{"vocab_size": 32000, "norm_place": "pre", "bias": "qkv", "optimizer": "adamw", "lr": 0.00178, "schedule": "wsd", "dataset": "wikipedia_en"}
Each number is 128 + 24 x the weight over its row's rms, rounded and kept within 0 to 255. Layers, rows and columns count from 0. The size above them is the row's rms in percent of the matrix's.

# layer 4 MLP down (transposed), 640x320, rms 0.0776, rows 130-196, columns 0-31
size [100  94  97  97  88  93 104 101 100 105  99  97  99 102 104 106 104 102  98 103 101 101  96 100  89 103  99  98 104 101  98 102 111 104  99 101  99 103 102  95  99 102 102 101  96 102  97 104 100  94  89 109 107 102  95  99 100  97 101  96  97  95 103  99 101 100  94]
[[184 177 102  87 115 116 153 134 135 138 107 175 138 178  88  92 140 159  95 117 150 140 131 159 128 150 175 105 135 132 111 115]
 [ 99 127 124 111 126 149 113 149 120  99  97 113 140  79 122 133 140 161 114 167 121 123  74 115 100 134 128 136 118 179 131 146]
 [112 115 195 129 115 149 132 132 132 147 145 135 158  94 126 159 132 133 136  96 109 161 123  87 154 121 168 137  93  76 109 169]
 [ 74 158 110  77 101 143 123 119 124 124  91 163 135 103 117 100  80 117 133 118 144 143 100 114 126  90 111 146  93 120 129 138]
 [149 118 139 160  96 135 158 114 138 206 103 151 144 142 139 112 136  88 131  90 109 131 175  91 106 114 188 133 109 144 149 142]
 [149 114 122 161 146 108 148 167 108 119 134 149 143 105 176  82  95 120 101 150 127 134 112 112 138 106 148 153 135 119 151  95]
 [131 119 110 134 181 106 161 122 102  77 139 153 116  73 102 126  84 134 135 125 106 123 128 130  81 116 154 139 128  78 148 129]
 [138  76  94  96 132 137 135 125 148 108  99 155 117 126 111 153 129 122 123 138 172 105 152 142 110 182 116 136 151 100 164 136]
 [159 180 137 121 134 118 128 117  96 143 122 104  70 108 104 179 136 131 119 126 115 154 127 135 138 137 147  74 131 117 122  74]
 [ 81  97 139 115 151 112 119 138 127 142 139 136 126 116 104 109 167 116 136 134 128 135 125 106 141 122 149  99 129  62 133 144]
 [149 118 114 169 121 117 141 124 158 131  97 118 122  83 164  59 138 114  93  94 155 115 113  94 149 154 160 115 148 107  87 107]
 [144 153 130 136 154 128 103 171  71 150 138 113 121  98  94 110 107 136 145 122 122  69 112 126 140 150 149 139 127 108  92 100]
 [111 151 135 112 140 180 120 118 135 125  91  85 129 125 123 143  99 103 143  82 124 123 101 113 136 108 118 137 123 116 159  93]
 [149 113 126 141 182 167 134 112 111 183 173 124 109 131 139 106 133  88 144  93 117  94 127 155 140 152 158 135 108 149 146 100]
 [151 147 108  94 134 121 139 107 111 139  51 122  94  98 118 137 159 109 148 109  97 146 122 130 114 129 128 118 148 158 124 123]
 [138 145  96 171 113 100 135 130 123 118 113 138 126  90 149 104  91 116 140 100 127 159 144 123 128 200 127 139 136 137 144 106]
 [154  90 148  90 125 107 137 175 132 170 117 163  98 166 114 130  98 138 156 156 105  99 122  93 114 143 107 146 139 168 121  97]
 [ 83 156 151 126  95 136 122 104 139  83 126 129 129 153 175 113  98 116 131 130 128 162 125 137 172 144 104 123 127 147 121 143]
 [101 135 196  91 108 124  97 137 132 127 113 118  88 102 104  96 108 154 122 106 138 122 110  79 129 128 138 114 159 110 100 130]
 [129 145 116  97 118 121 121 124 172 115 148 146 105 131  95 111 132 186 127 129 123 135  86 159 144 119 127 154  87 111  99 139]
 [ 83  84 154 167 132 129 120 114 151  79 145 114  90  92 131 112  93  97 117  93 145 187 116 135 106 123 128 141 103  80 152 161]
 [168 131  95 108 147 123 131 142 120 152 116 121 130 126 161 133 125 108 117  85 112 140 156 128 111 147 158  81 141 137 123 109]
 [141 122 101  76 102 124 135 166 122 114 129 114 139 161 161 156 106 129 107 161 129 152  95 147 138 143 111  96 126 135 152 114]
 [113 117 149 162 168 117 141  99 123 123 119  96 123 133 129 114 127 120 116 145 102 128  94 141 159 150 152 132 160 156  99 154]
 [145 128 138  92 134 118 137 137 144  88 151 136 128 140  91 127 103 148 144 120 109 118 129 119 116 143 149 101 114 132 111 117]
 [123 114 146 170  67 121 104 106 111 149 103 168  88 132 156 109 124 174 142  63 150 141 134 189 101 133 104 123 120 152 165 105]
 [146  94 129 113  86 140 140  94 144 118 120 107 140  94 156 136 150 119 142 149 120  92 126 117 163  73 120 131 113 155 146 101]
 [154  99 156  97 129 132 131 145 108  85 153  96 118 130 148 128  96 138 139 119 104 119 116 125 144 103 132 161 135 135 165 151]
 [117  90 142 114 141 146 115  95 147 171 133 116 155 145 122 123  78 119 122 120 114 151 120 129 183 133 157 157 135 109 132 133]
 [ 88 114  67 137 151  91 142 126 139 136 129  88 157 119  84 102 130 124 142 155 189 137 124 116  97 125 123 116 119 170 104 120]
 [125  79 110 102  98 115 166 157 157 115 121 148 106 170  92 118  94 160 125 137 150 139 154 107 104 106 166 135 144 124 162 124]
 [116 184  85 164 196 101 122 102 132 115 124 109 130 111 119 135 144 159 142 115  82 151 111 122 103  93 116 148 105 104 106 160]
 [126 128 119 129 154 117 117  89 123 110 133 131  98  99 150 132 138 108 144 143 112 104  85 161 147 176 101 159 107 117 100 120]
 [161 146 113 122 139 131 147 121 162 154 117 116 136 120 107 154 147  91 102 206 136 116 100 133 135 130 149 112 127 152 143 150]
 [157 147 141 147 135 133 123 130 167 192 111 128 124 136 150 151 131  96 132 116 129 126 105 102 120 180 153 179 137 111 129 135]
 [132  92 105 146 158 137 137 130 184 117 159 110 111 104 153 149 132 113 152 160 107  79 156 105 133 114 138 155 122  81 126 106]
 [128 118 129 102  84 123  68  88 119 137 137 158 121  94 132 141 162 166 139 122  92 142 109 119  73 108  91 109  93 104 109 149]
 [102 159 116 142 102 128 165 151 128 112 132  67 146 129 152 149 114 115 148  94  88  70 107 127 154 150 139 105 133 163 146 129]
 [108 138  58 137 151 110 124  96 131 108 109 151 136 145  84 116  96 105  84  83 132 189 133  84 155 150 135 151 143 156 151 148]
 [131 147 117 133 171 136 129 184 160 108 134 124  85 187 107 123 143 117 118 129 114  89 122  69 140 121 107 124 122 160 125 138]
 [152 117 131  96 154 125 178 115 118 136 130 125 124  75  77 116 119 167 149 112  90  93 115 148 129 116 167  96 133 117 126 123]
 [143 166 126  86 137 131 120 128 148 121 189 103 112 131 175 149 147 123 107 148 154 109 159 120  95 118 148 152 152 162 152  97]
 [152 138 129  95 117 117 122 146 121 108 152 151 125 163 107 156 164 125 135 130  81 146 162 101 111 123 100 201  98 106 106 123]
 [107 110 100 132 126 134 149 135 122 140 131 125 131 138  96 136 131 165 137 100 131 148 123 131 171 110 120 150 112 137 108 108]
 [121 131 132 119 140 110  86 145 149 125 150 150 197 117  85  94 122 152 140 158 130 122 113 105 130 131 107  91 127  95 106 139]
 [129 143 117  86 124  93 150 120  93  96 132 144 104  87 120 164 168 173 100 141 105 140 108 133  85 129  52 141 110 177 133 119]
 [133 137 134  98  86  91 153 118 118 134 154 132 118  93 130 108 124 163 131 118 163 148 149 114 142 108 123 187  94 125 156 120]
 [116 116  62  97 131 164 137 107 107 106 158 135 118 144 101 144 131 170 143 141 121 125 123 109 115 152 141 142 105 165 134 126]
 [149 130 168 128 108 135  75 122 167 150 130 132 153 121 110  98 131 111  97 145 152 136 121 130 135 120 118 158 134 122 165  97]
 [154 182 150 148 153 147 100 104 118 178 129 160 130 136 155 119 129 128 160 106 110 137 160 123  68 119 118 143 134  57 130 178]
 [108 143 134 111 145 123 132 134 141 154 176 126  87 168 113 104 132  98 143 131 101 133 104 131 150 140 151 117 113 144  95 126]
 [120 124 164 106 165 123 141 143 135 129 124 108 133 149 113 104 103 149 117 118 186 129 118 131 109  76 130 123 115 143 129 133]
 [157 122 109  96 128 103  96 126 140 116 126 146 163 136 127 127 108 140 125 116 155 139  98 152 141 103 144 135 131  95  98 133]
 [100 166 125 129 126 132 160 133 125 157 138 148 118 138 140 154 151 100 124 152 108  90 151 101  90 101 107 167 143 123  92 173]
 [123  57 134 117 145 131 100 112 172 103 145 146  80 131 131 153 104 145 147 138 141 104 125 135 146 115 105 146  89 111 133 112]
 [126 114 156 144  86 116 157 114 119  88 128 151 108 161 153  94 162 132 130 118 159 139 139 160 114 118 107  83 131 110 123 117]
 [105  86 141 144 171 137  99 158  99 110  65  76 126 113 109 110 151 184 118 118 102 149 122 133  94 162 100  95 125 144 157 109]
 [120 136 141 113 116 128 109 156 140 155 139 162  91 112 104 145 151 159 100 126 100 122 184 128 136 127  98 136 149  99  97 125]
 [124 131 127 115 146 128 137 135 138 102 152 140 132 165 105 159 106 132 147 129 108 133 141 150 139 145 160  73 129 172 144 143]
 [153 126 140 143 131 159 117  94 150 137 106  87 158  64 160 148 114 120 144  79 130 144 108 116 127 137 133 125 138 143 162 122]
 [118 158 121 141 173 159 142  52 134  95 127 118 114 134 142 139 139 122 126 107 147 134 120 118 119 157 158 135 120 117 150 132]
 [119 124 179  83 152 123 157 149 156 165 117 118 139  98 124  99 122 157 144 127 109 151 117 136 166 116 150 111 120 190 107 121]
 [135 126  77  96 113 101 139 121 114 160 120 168 141 134 172 136  86 119 111 126 104 115 138 116 117 143  92 165 114 141 150  97]
 [116 129 127 112 150 102 149 160 137  74 135 127 146 123  91 161 121 152 162 120  95 122 133 135 119 133 158 136 159 111 108  93]
 [127 162 126  87 125  91 178 161 161 112 152 134 114 112 111 125 140 114 127 128 141 126  97 110 146 118 102 138 132 104  84 140]
 [126 131  67  99 168 111 127 149 121 101 128 126 152 128  57 132 134 117 155  97  94 123 104 142 163 124 152 133 160 140 111 151]
 [145 169 148 112 119 133  67 126 129 187 134 120 111 111 126 153 124 173 123  99 100 124 125 156 151 118 126  94 161 115 160 128]]
# layer 4 MLP gate, 640x320, rms 0.0823, rows 131-197, columns 0-31
size [100  93  93  94  99  99 102  99 101  91  96 100 107 108 104 110 106  96  99  97  99  95  96 102  98 104  96 106 101  94 105 111 105 100 100  98 102  98  99 101  99  99  99  89 100  99  99 101  94 102 115 112 101  97  95 105  95  98  93  96 103 115 102  97  97  90 102]
[[146 110 112  73 109 101 150 142 152 143 130 123 136 120 105 133  93 115 125 130 148 126 152 144 184 135 140 119 115 149 145 103]
 [112  91 121 145  84 115  63 151 136 108 151 125  92 139 104 186 145 149 153 173 119 160 148 123 154 133 105 104 149 132 104 139]
 [132 144 137 133 133 149 104 147 163 145 106 123 141 152 157 172 109 132 129 131 147 129 113  90 131  86  97 130 139 147 119 137]
 [168  96 154 119 124 114 128  83 114 185 144 131 102 155 170 118 145 130 131 133 144  88 165 126 108 130 136 150 113 150 151 162]
 [106 121 149 111 124 151 121 114 161 102 128 137 137 151 130 128 174 117  98 130 107 103 117 148 130 120 140 136 146  87  93 109]
 [122 156 164 131  73 146 111 129 125 137 143 112 112 139 130 110 165 119  83 131 136 131 140 105 200 105 116 123 180 150 120 158]
 [118 116 131 166 179 121 165 109 151 156 142 139 105 124  94 129 177  57 123 148 118 103 113 115 148 159 150 156 149 127 103 135]
 [142 121 153 142 123 123 117 144 101 106 119 117 114 124 132 142 157 115 115 150  90 123 130 153 131 146 117  98 141 132 131  94]
 [ 74 130 121 114 159 114 114 127 145 175  95 136  82 120 106 129 185  84 111 109 103 106 116 139  95 132 115 140 113 122 124 137]
 [ 99 146 113 133 113 110 155 132  98 122 121 138  91 131 147 126 167 127 137 151 183 100 119 136 138 104  86 140 113 136 113 106]
 [171 175  96 128 116 136 123 119 100 161 134 165 162 119 108 124 127 176 176 110 120 122 117 123 131 118 130  96 165 146 154 125]
 [ 89 128  95 135 133 138 127 106 188 145 101 167 120 138 140 108 152 124 154  98 118 135 162 176 111 156 171 133 125 110 140 137]
 [105 177  79 162 139 157 145 172 157 126 165  96  93 169 200  97 106 146 106  82 114 124 169 104  98 164 150 127 158 148 124 115]
 [ 87 168  77 129 112 102 148 132 178 140 168 140  77 100 122 139 103 122 129 109 104 120 125 135 119 116 142  73 144 120 111 160]
 [121 143 128 111 119 132 160 109 128 151  91 172 121 130 118 144 160 134 112  85  85 109 119 115  98 160 139 139 126 140 146 104]
 [105 107 106 124 168 169 124 191 137 138 184 147 145 138  94 140 101 131 128 163 119 113 140 131 153 153 118 132 146 129 110 155]
 [120 142 187 135  77 157 175 137 168 167 166 121 106 169 139 117 105 120 151 100 104 142 134 126 140 104 134 127 145 115 156 137]
 [153 139 152 126 119 139 113  91 103 123 156 130 131 100 122 149 160  84 126 120 133 112 154 140  92 152 121 131 111 147 139 113]
 [145 100 151 113 124 148  98  97 128 125 139  98 154 125 104 100 146 152 151 136 148 138 132 131 191 199 139 110 128 159  91 117]
 [128 156  91 142 138 127 111 125  96 103 121 121 112 169 117 150 168 156 180 120  99 135  89  94 104 107 134 130 177 119 127  75]
 [149 130 134 144 127 144 104 181 134 109 141 119 124 118 120 147 133 138  96 113 117 108 121 119 190 139 147 133 143 129 113  77]
 [108  92 119 148 120 128 157  61 111 176  88 155 176 180 119 116 150  94  97 113 156  99 115 169 145 113 106 120 113 149 133 155]
 [140 144  92 122 100 117 177 161 132 139 107 133 133 139 153  99 137  80  99 153 184 149 142 129  97  98 138 144 112 127  61 130]
 [152 133 103 116 107 124 119 150 119  97 150 115 127 108 175 111 132  90  95 107 148 135 144 130  87  91 151  84 127 151 144 119]
 [101 114 128 115 135  82 134 139 124 127 122  98 155 159 141 103 129  90 116 147 143 123 112 109 152 116 152 129 159 125 124 117]
 [104 104 115 108 111 107 121  78 109 148 151 175 125 143 156 110 202 103 135 130 117 162  95 175 129 146 124 127 109 113 123 164]
 [123 148 117 130  71 118 107 135  85 102 124 170 126 127 125 169 106 118 117 140 155 114 106 152 155 126 121 100 147 162 129 110]
 [ 95 129  87 119 116  93 168 101 134 165 143 146 155  91  89 145 121 114  99  84 139 134 144 148 137 126 136 142 138 106 118 147]
 [102 156 119 144 146  94 123  89 134 157 111 142 128 152  55 151 173 155 141 147 139  95 110 135 112 167 141  94 145 123 100  78]
 [139 146  77  80 104 108 170 124 148 104 105 146 151 138 162 118 132 135 113 109 120 123 140 148 168 150 124 128 161  91 144 191]
 [123 122 107 137 154 108 129 138 125 150 109 126 115 148 112 120 138 134 138  95 126 117 122 158  97 160  91 143 126 117 146 145]
 [113 129  49 159 112 107 153 140  86 111 130 155 144 145 140  87 129 154 134 116 140 141 117 157 135 141 151  88 138 145 170 120]
 [ 97 140 138 115 138 135 140 169 139 165  70 149 161 133 110 161 133 144 147 119 103 106 124 127 103 131 136 107 139 121 143 135]
 [122 117 104 142 110  72 136 122  82 128 172 135 126 129 117 129 165 153 140 111 108 127 117 181  99 104 149  70 140 106 110  99]
 [128 157  92 131 152  86 114  97 107  89 175 135 121 118 129 110 141 118 130 166 142 123 159 150 136 155 124 158  83 146 119 110]
 [112 113 155 143 114 106 103 137 108 148 151 159 129 155 120  81 147 108  96 171 138 146 100 159 153 116 145 112 168  96 147 136]
 [135  95 118 143 123 126 158 151 105 104 128 125 139 118 128 105 151 111 124 129 130 107 137 125 144 161 120 142 186 155 159 119]
 [138 164 107  45 129 142  91 126 127 144 163 156 143 140  89  97 138 127 161 131 167 154  92 115 157 122 148 135 132 130 113 114]
 [136 132  99 130 115 134 139 150 169 142 155 106 103 132 104 111 142 137 118 123 111 100  94 129 160 153 127  96 149 112 141 135]
 [106 132 142 120 128 126 138 105 137 142 136 153 144  95 141 145 137 104 116 140 165 142 148  71  94 132 109 120 143 112  88 168]
 [120 144  83 157  83 139  75  94 130 155 113 149 127 116 132 142 125 126  95 121 146 130 124 158 111 166 139 105 163 117 127 100]
 [115 145 153 149 131 140 118 147 115 130 134 149 128 133 144 112 136 108 121 152 122 114 156 123 105 132 137 141 164 113  86 125]
 [118 112 125  97 129  94 139 141 143 149 102 125 120 157 158 106 139 138 200  96 202 117  80 132 130 135 162 108 160 103  70 102]
 [130 114 140 139 136 102 112 141 133 117 159 111 125 118 111 186 120 128 130 124 104  87 145 130 106 141 102 137 114 116 126 107]
 [130 138 124 157 136  99 119 122 166 150 142 126 130 127 103 128 140 145 151 126 171 125  99 116 138 118 116 129 155 130 120 120]
 [171 132  88 125  84 130 152  93 141 140 191 100 122 139 133 134 141 141 154 114 146 120  94 126 196 143 128 166 118  91 116 135]
 [104 172 114 148 123 111  96 134  85 176 109 114 212 124 137  93  91 121 132 136 114 144 127 140 142 154 130 145 115 119  87 145]
 [123  91 144 137  78  58 115 113 136 105 100 118 134 125 127  91 152  96 111 142 108  96 140 167 134 136 158 159 114  94 192 108]
 [158 154 102 134 113  93  75 145 118 107 139 133 125 150 146 127 114 122 144 160 133 161 127 124 125 136  88 111 156  98 122 147]
 [115 138 119 128  98 107 142 103  82 114 185 108 113 161 127 135 142 137 103 149  93 121  99 143 137 130 110 149 145 121 127 122]
 [ 89  89 127 136  87 145  98  99  82 139 146 169 111 143 131 153 127  88  96 143 105 109 138 122 127 173 162  99 123 141 167 128]
 [104 135 126  63 105 142 149 158 120 148 109 158 135 152 120  97 190 125 140 157 103 175 126 117 125 110  82 125 103 127 102 117]
 [132 166 119 140 140  70 104 109 132 185 139 128  94 111 164 137 108 129 119 114 100 131 125 129  96 109 121 126 157 159 110 155]
 [107 120  95 124 142 126 141 109 151 103 137 135 108 120 120 147  85 119 164 125 116 182 167 163 118 118  91 113 143 125 124 136]
 [107 113 151 114  57 156 147  93 140 141 141 132  94 161 149 114 162 115 134 138 140 144 138 159 213 143 149 159 132 121 170 110]
 [ 93 123 118 147 100 135 149 128 160 131 139 125  82 121 179 138  98 136 155 151 122  87 104 131 149 118 141 134 139 116 132 106]
 [106 146 145 110 137 131 165 132 100 156 134 117 141 185 128 118 122 108 173  86 128  81  97 126 103 145 118 109 126 115 107 128]
 [128 126 107 118 113 120 183  98 137 170 139 136 143 121 125 127 109 114 145 118 182 104 153 111 180  92 115 131 161  87 124 110]
 [ 91 145 164 186 141 136 130 165 104 132 103 136 140  81 156  96 131 144  81 159 152 151 107  99 123 111 117 114 140 123  91 135]
 [110 148 162 138  68 109  82 144 115 104  89 123 107  82 146 100 171 122 100 165 107  94  85 136 158 129 167 118 136  72  81 133]
 [125 175 136 117 135 160 130 109 128 193 128 142 162 124 134 135 115 135  94  96 133 112 103  81 158 117 132 165 120  73 104 130]
 [121 179  96  94 127  87 181  99 172 102 157 132 112 118 167 124 111 103 156  87 127 161 129 146 147 116 152 138 119 131 137 122]
 [ 84 130 165 154 125 139 129 106 105 132 104 105 168 101 151 133 130 106 126 112  79 161 128 137 155 139 176 102 175 122 108 120]
 [122 134  91 137 117 108 143 102 129 120 117 122  89 102  98  98  96  78 142 140 113 100 107 168  98 143 129 134 107 152 104 169]
 [113 103 129 122 135 120 122 130 146 186 141 160 141 116 129 149 148 125 114 121 116  98 109 153  94 125 118 136 171 114 125 138]
 [132 118 144 114  92  98 143 138 155 128 116 144 137 159 143 143 134 108 136 130 149 102 192 127 155 134 126 109  92 128 106  89]
 [129 115  78 141 148 115 152 149  98 162 171 121 132 160 142 140 125 138 171 101 117 136  92 146 121 160 164  91  81 164 120 162]]
# layer 4 MLP up, 640x320, rms 0.0811, rows 131-196, columns 0-31
size [ 96  93  96 107  95 102  99 100 103  94  97  98 102 105 104 103 103  98  99  99 101  98 100  98  99 101  94 104 100  96 102 106 104 101  99  98 101 101 101  97 100  99 100  93 105  94 101 101  97  97 110 103  98  96  96 103  96 101  94  96 100 110  99  99 104  91]
[[132  86  92  89 117 111  92  93 133 121  93 157 118 152 140 118 120 131 152 171 124 142 143 151 145 129 135  95 115 103 104 134]
 [140 117 141 106 146 151 106 126 165  79 139 144 109 130 109 139 137 132 148 100  86 109  82 115 116 149 139 167 149 160 170 118]
 [117 119 124  96 136 125 122  83  86 129 150 113 142 155 145  66 147 115 147 152 118 146 159 166 133 107 104 148 126 137 131 114]
 [ 92 123 115 113 154 103 139 101 144 106 135 109 145 121  89 128  97 128 110 131 157 146  93 138 104 148  86 124 104  81 105 116]
 [174 124  97  78 182 113 155 127 119 130 124 137 122 125  92  89 180 148 129 125 133  72 133 146 124  75 129 117  96 139 157 129]
 [158 125 127 134 103 166 119  62 153 147  96 146 155 154 138 121 163  93 147 172 117 125 116 151 129 159 137 116  98 100 114  88]
 [113 106 164  83 138 100 130 113  74 108  92 198 112 137 164 155 111 115 158 121 124 112 128 117 101 169 186 116 114  99 122 170]
 [153 119 112 109 126 118  99 179 110 112 181  90 153 175 118 159 118 126 103 123 122 156 120 117  92 102 129 109 133  92 166 116]
 [132 151 136 100 124 120 125 162 116 125 123 144 107 114 103 148 136 165 115 115 119 100 108 137 127 161 100 127 121 124 106 132]
 [136 166 111 130 123 144 170 117 126 117 108 122  81 104 201 116 119 119 132 130 128 178 131  74  81 138 146 158 119  94 135 137]
 [134 114 102  94 130 172 114 111 131 151 127 135 125  97 168 138 126 115 133 198 181 155 143  93 132 105  95 114 137 143  73 159]
 [110 153 158 120 117 169 127 137 122 171 147  67 134 109 120 141  93  99 108  72 115 114 124 160 165 156 109 121 134 103 141 124]
 [151 126  81 138 114 110 130  97 144 111  85 103 132 106 134 143 198 124 156 130 117 144  92 142 124  99 114 117 149 126 108 167]
 [110 137  99 153 114 110 110 154 106 115 124 115 105 135 118 119 148 121 168  89 105 126  87  99 129 118 126 108 114 133 155 137]
 [125 118 111 151 129 140 104 141 125  90 124 147 172 151 166 125 120 142 102 127 166 113 113 145 137 138 123 182  91 145 119 130]
 [118 113 115 161  77 130 118  96 160 100 144 100  95  95 132 173 149 160  97 105 193 156 103 141 116  90 130 139 122 128 169 145]
 [139 160 146 142 146 138 128  98 131 114 112 151 158 147 124 156 173 120 112 149 123 137 127 153 121 155 144 134 166 120 141 139]
 [128 135  96  78 144 154 152 104 134 106 150 131 143 122 139 186 182 143  61 110 122 137 120 110 105 165  81 122 158  96 100 131]
 [131  97 124 184 117 148  83  79 149  84 101 118 131 150 110 146 128  90  85 126 164 123 174 114 149 134 167  77 174 107 146 141]
 [133 129 154  96 113 134 146  83  93 122 127 135 130 105 125 153 171 132 107 137 175 135 128 128 142 151 127 184  99 142 128 114]
 [132 134 131 119 147 111 131  86  76 135 106  86  92 174 173 130  76 110 109 168 149 137  82 114 160  72 109 137 122 118 105 144]
 [162  63 174 157 114 121 121 125 107 139  91 142 140 121 156 135 147 161 121 154 109 109 125 143 148 120  83 128 108 128 108 126]
 [141 153 138  97  94  98 127 182 136 120 112 125 129 128 166 118 109 134 121 170 175  78 141 122 141 125 120 135 140 133 119 189]
 [ 92 146  61 100 164 119 160 127 110 161 137 150 121 170 119 149 135 119 177 139  91 141 123 129 156 162 168 174 150 211  90 103]
 [158 100 148  92 147 136 132 129 134 132  94 119 164 117 179 122 102 105 145 149 116 122 120 159 165 145 164 140 117 115 143 113]
 [115 119 133 107  93 132 136 102 137 117 102 131 132 130 137 118 106 127  69 149 137 152  85 142 113 145 122 115 152 102 136 180]
 [140 122 144 108 136 144  90 162 159 135 150 133  98 132 122  81 148 145 124 128 124 112 111 110 100 104  95 131 115 109 133 134]
 [100  71  97 159 161 129 127  88 114 143 126 112 130 177 126 134 132 110 116  74 119 128 117 137 103 135 133 110 136 137 151 159]
 [127 132 117 151 154 111 153 177 149  95 114  78 145 160 108 124 106 160 116 140 161 217 118 147 109 169  93 144 118 127 116  85]
 [ 58 134 139 112 142 111 148 115 140 105 125 124 179 119 122 131 141 156 113 138 136 140 137 174 140 131 116 126 126 110 139 138]
 [132 158 163 168 101 134  90 151 147 147 153 106 148 154 184 144 131 109 138 123 108 143  92 126 120 146 174  99  67 133 115 158]
 [155 161  96 106 134  76 139 139 103 110 127  76 114 103 111  92 151 137 165 168 121 112  80 153 122 167 117 153 132  87 158 139]
 [144 162  96 101 162 114 180 100 141 143 143  80 108 150 130 112 138 154 173 113 139  76 119 152 110 121 139 121 126 107 103 193]
 [165 144 107 118 115 162 141 104 151 157 125 129  85 120 152 180 124 143 161 135 108 147  94 127 129 180 167 124 112 133 120 111]
 [135 101  94 140 132 112 180 141 121 121 137 114 136 102 111 107  87 139 142 123 123  99 139 117 139 148 134 110 118 120 144 108]
 [117 183 114 127  88 126 123  50 137 138 140 142 132 125 134 161 144 146 133 109 141 119 118 133  95 119 104 143 118 146 133 121]
 [113  97 141  96  91 178 104 114 131  91 149 131 125 133 122 129 175 105 129 149 111 128 115 153 124 114 154  86 120  86  92 168]
 [111 105 181  99 115 143 129  92 148 107  95 127  87  94 156  91 153 119 143 157 102 131  96 116 143  92 142 191 130 109 114 137]
 [130 155 154 107 154 108 111 121 168 123 152 160  94 147 123 150 135 110 119 122 117  68 138 127 101 155 106 123  76 120 119 114]
 [147 139 148 122 114 168 113  78 133 118 120 156 115 163 149 144 106 135 124 151 141  96 127 107 146 141 143 166 143 115 135 144]
 [138 132 116 109 114 150 161 130 126 114  91 119 128  86  76 141 130 110 119 107 109 122  89 124 153 121 111 132 150 131 112 125]
 [113 157 177 146 124 131 189 119 120 112 140 121  96 109 131 110 103 131 122 120 170 142 159 103 147 132 130 127  68 124 169 128]
 [130 113  95 144  93 152 123 151 157 137 141 171 153 131 118 118 151 110 117  94 144 146 146  89 145 116 127 154 126 106 100 142]
 [125 116 152 144 117 139 128 132 149 127 106 110  82 151 188 165  74 174 131  87  66 171 115 107 135 120 137 116 121 130 118 138]
 [138 144 112 124 100 113 147 113 132 133  89  96 128 141 130 114 165 114 121 108 151  99 105 124 134 137  76 156  87 149 133  97]
 [137 113 120 150 118 130 129 130 145 117 116 115 107 122 139 149 107 130 165  87 110 154  89 134 122 128  86 187 141 139 121 125]
 [147 153 154 116 145 126 140 103 111 132 144 140 132 165 151 139 120  58  97  92 145 149 148 137  76 130 123  64 108 134 113 150]
 [121 127 134 102 141 119 141 133 143 152 102  94 138 141 149 119 131 146 123 132 137 143 128 114 152 105 158 136 185 105 125  91]
 [138 117 117 120 125 145 121 187 120 123 135 111 114 171 115 157 127 144 105 139 103 140 121 142 138 160 153 103  97 154 100 121]
 [144 120  94  96 135 177 133 108 131 143 152 140 157 128  64  98 138 123 145 162  97 156 119 121 162 154 152 100 111 139 123 138]
 [136 105 125 107 127 176 107  89 122 134 110 167 112 122  94 161 117 115 135 105 164 107 125 101 148 142 130  63 126  93 166 114]
 [128 128  88 134 126 137  94 103 112 112 148 162 178 188 126 126 117 114 142 132 115 120 120 155 139 121 174 104 108 102 180 103]
 [151 142 138 114 137 160 152 153 131 139 136 165 104  91 104 123 129 156 181 115 150 111 117 128 149 120 132 155  88 126 114 103]
 [156 123 107 116 144  77 107 154 134 131 150 153 119  73 145 104 123 133 140 118 149  99 130 167 107  92  81 173 120 119 145 161]
 [100 129 103 177 130 158 138 126 106 162  57 123 134 147 133  79 150 134 153 148 133 154 115  89 153 111 129 119  75 133  86 139]
 [122 109 101 123 140 131 106 117  86  89 119 131 141 103 133 130 138 164 147 141 147 160  87  68 133 108 117 204 187 126 122 111]
 [109  71 142 180 136 144 114  99 141 122 141 117 127 150 141  89  82 144 143 106 159 134 166 100 108 181 179 159 110 143 156 143]
 [142 157 178  91 146 159 134 113 132 165 153 117 172 105 115 109 133 138  77 156  72 142 105 156 105 135 144 112 123 163 168 143]
 [121 178 142  90 127 120  81 116 140 111 149 116 119 149 132 130 144  92  97 173 167  61  90 115 138 116 133 140 141 125 135  93]
 [125 170 172 133 151 138 151 112  85 141 118 116  74 114 116 120 120  88 159 121 170  93 139 113 156 104 123 129 102 126 101 132]
 [110 108 134 116 114 123 116 154 172 156 163 128 162 158 137 127  79 115 121 135 108 130 115 114 139 120 122 123 102 148  91 118]
 [ 74 125 127 102 107 114 177 132 144 133 124 111 126 159 154 142 145 109 109 101 160  92 109 137 111 108 128 148 148 116 119 122]
 [111 134 167 131 153 122 135 175 155 142 104  99 131 126  95 156  93 126 137 120 121 130 116 102 152 147 173 129 106 153 119 143]
 [150 116 121 155 141 125 127 130 123 126 135 119 124 134 148 136 137 107 101 150 119 128 113 119 147 114 135  66 119  97 157 129]
 [110 132 152 144 103 139 155 134 106 122 113 103 134 162 100  90 115  86 140 148 142 176 135 110 198 159 127 126 140 107 130 139]
 [138 116 155 121 143 133 165 121 189  99 123 130 145 133 143 111 107 153 119 119 125 132 143 113 121  81 128 103 140 104 159 118]]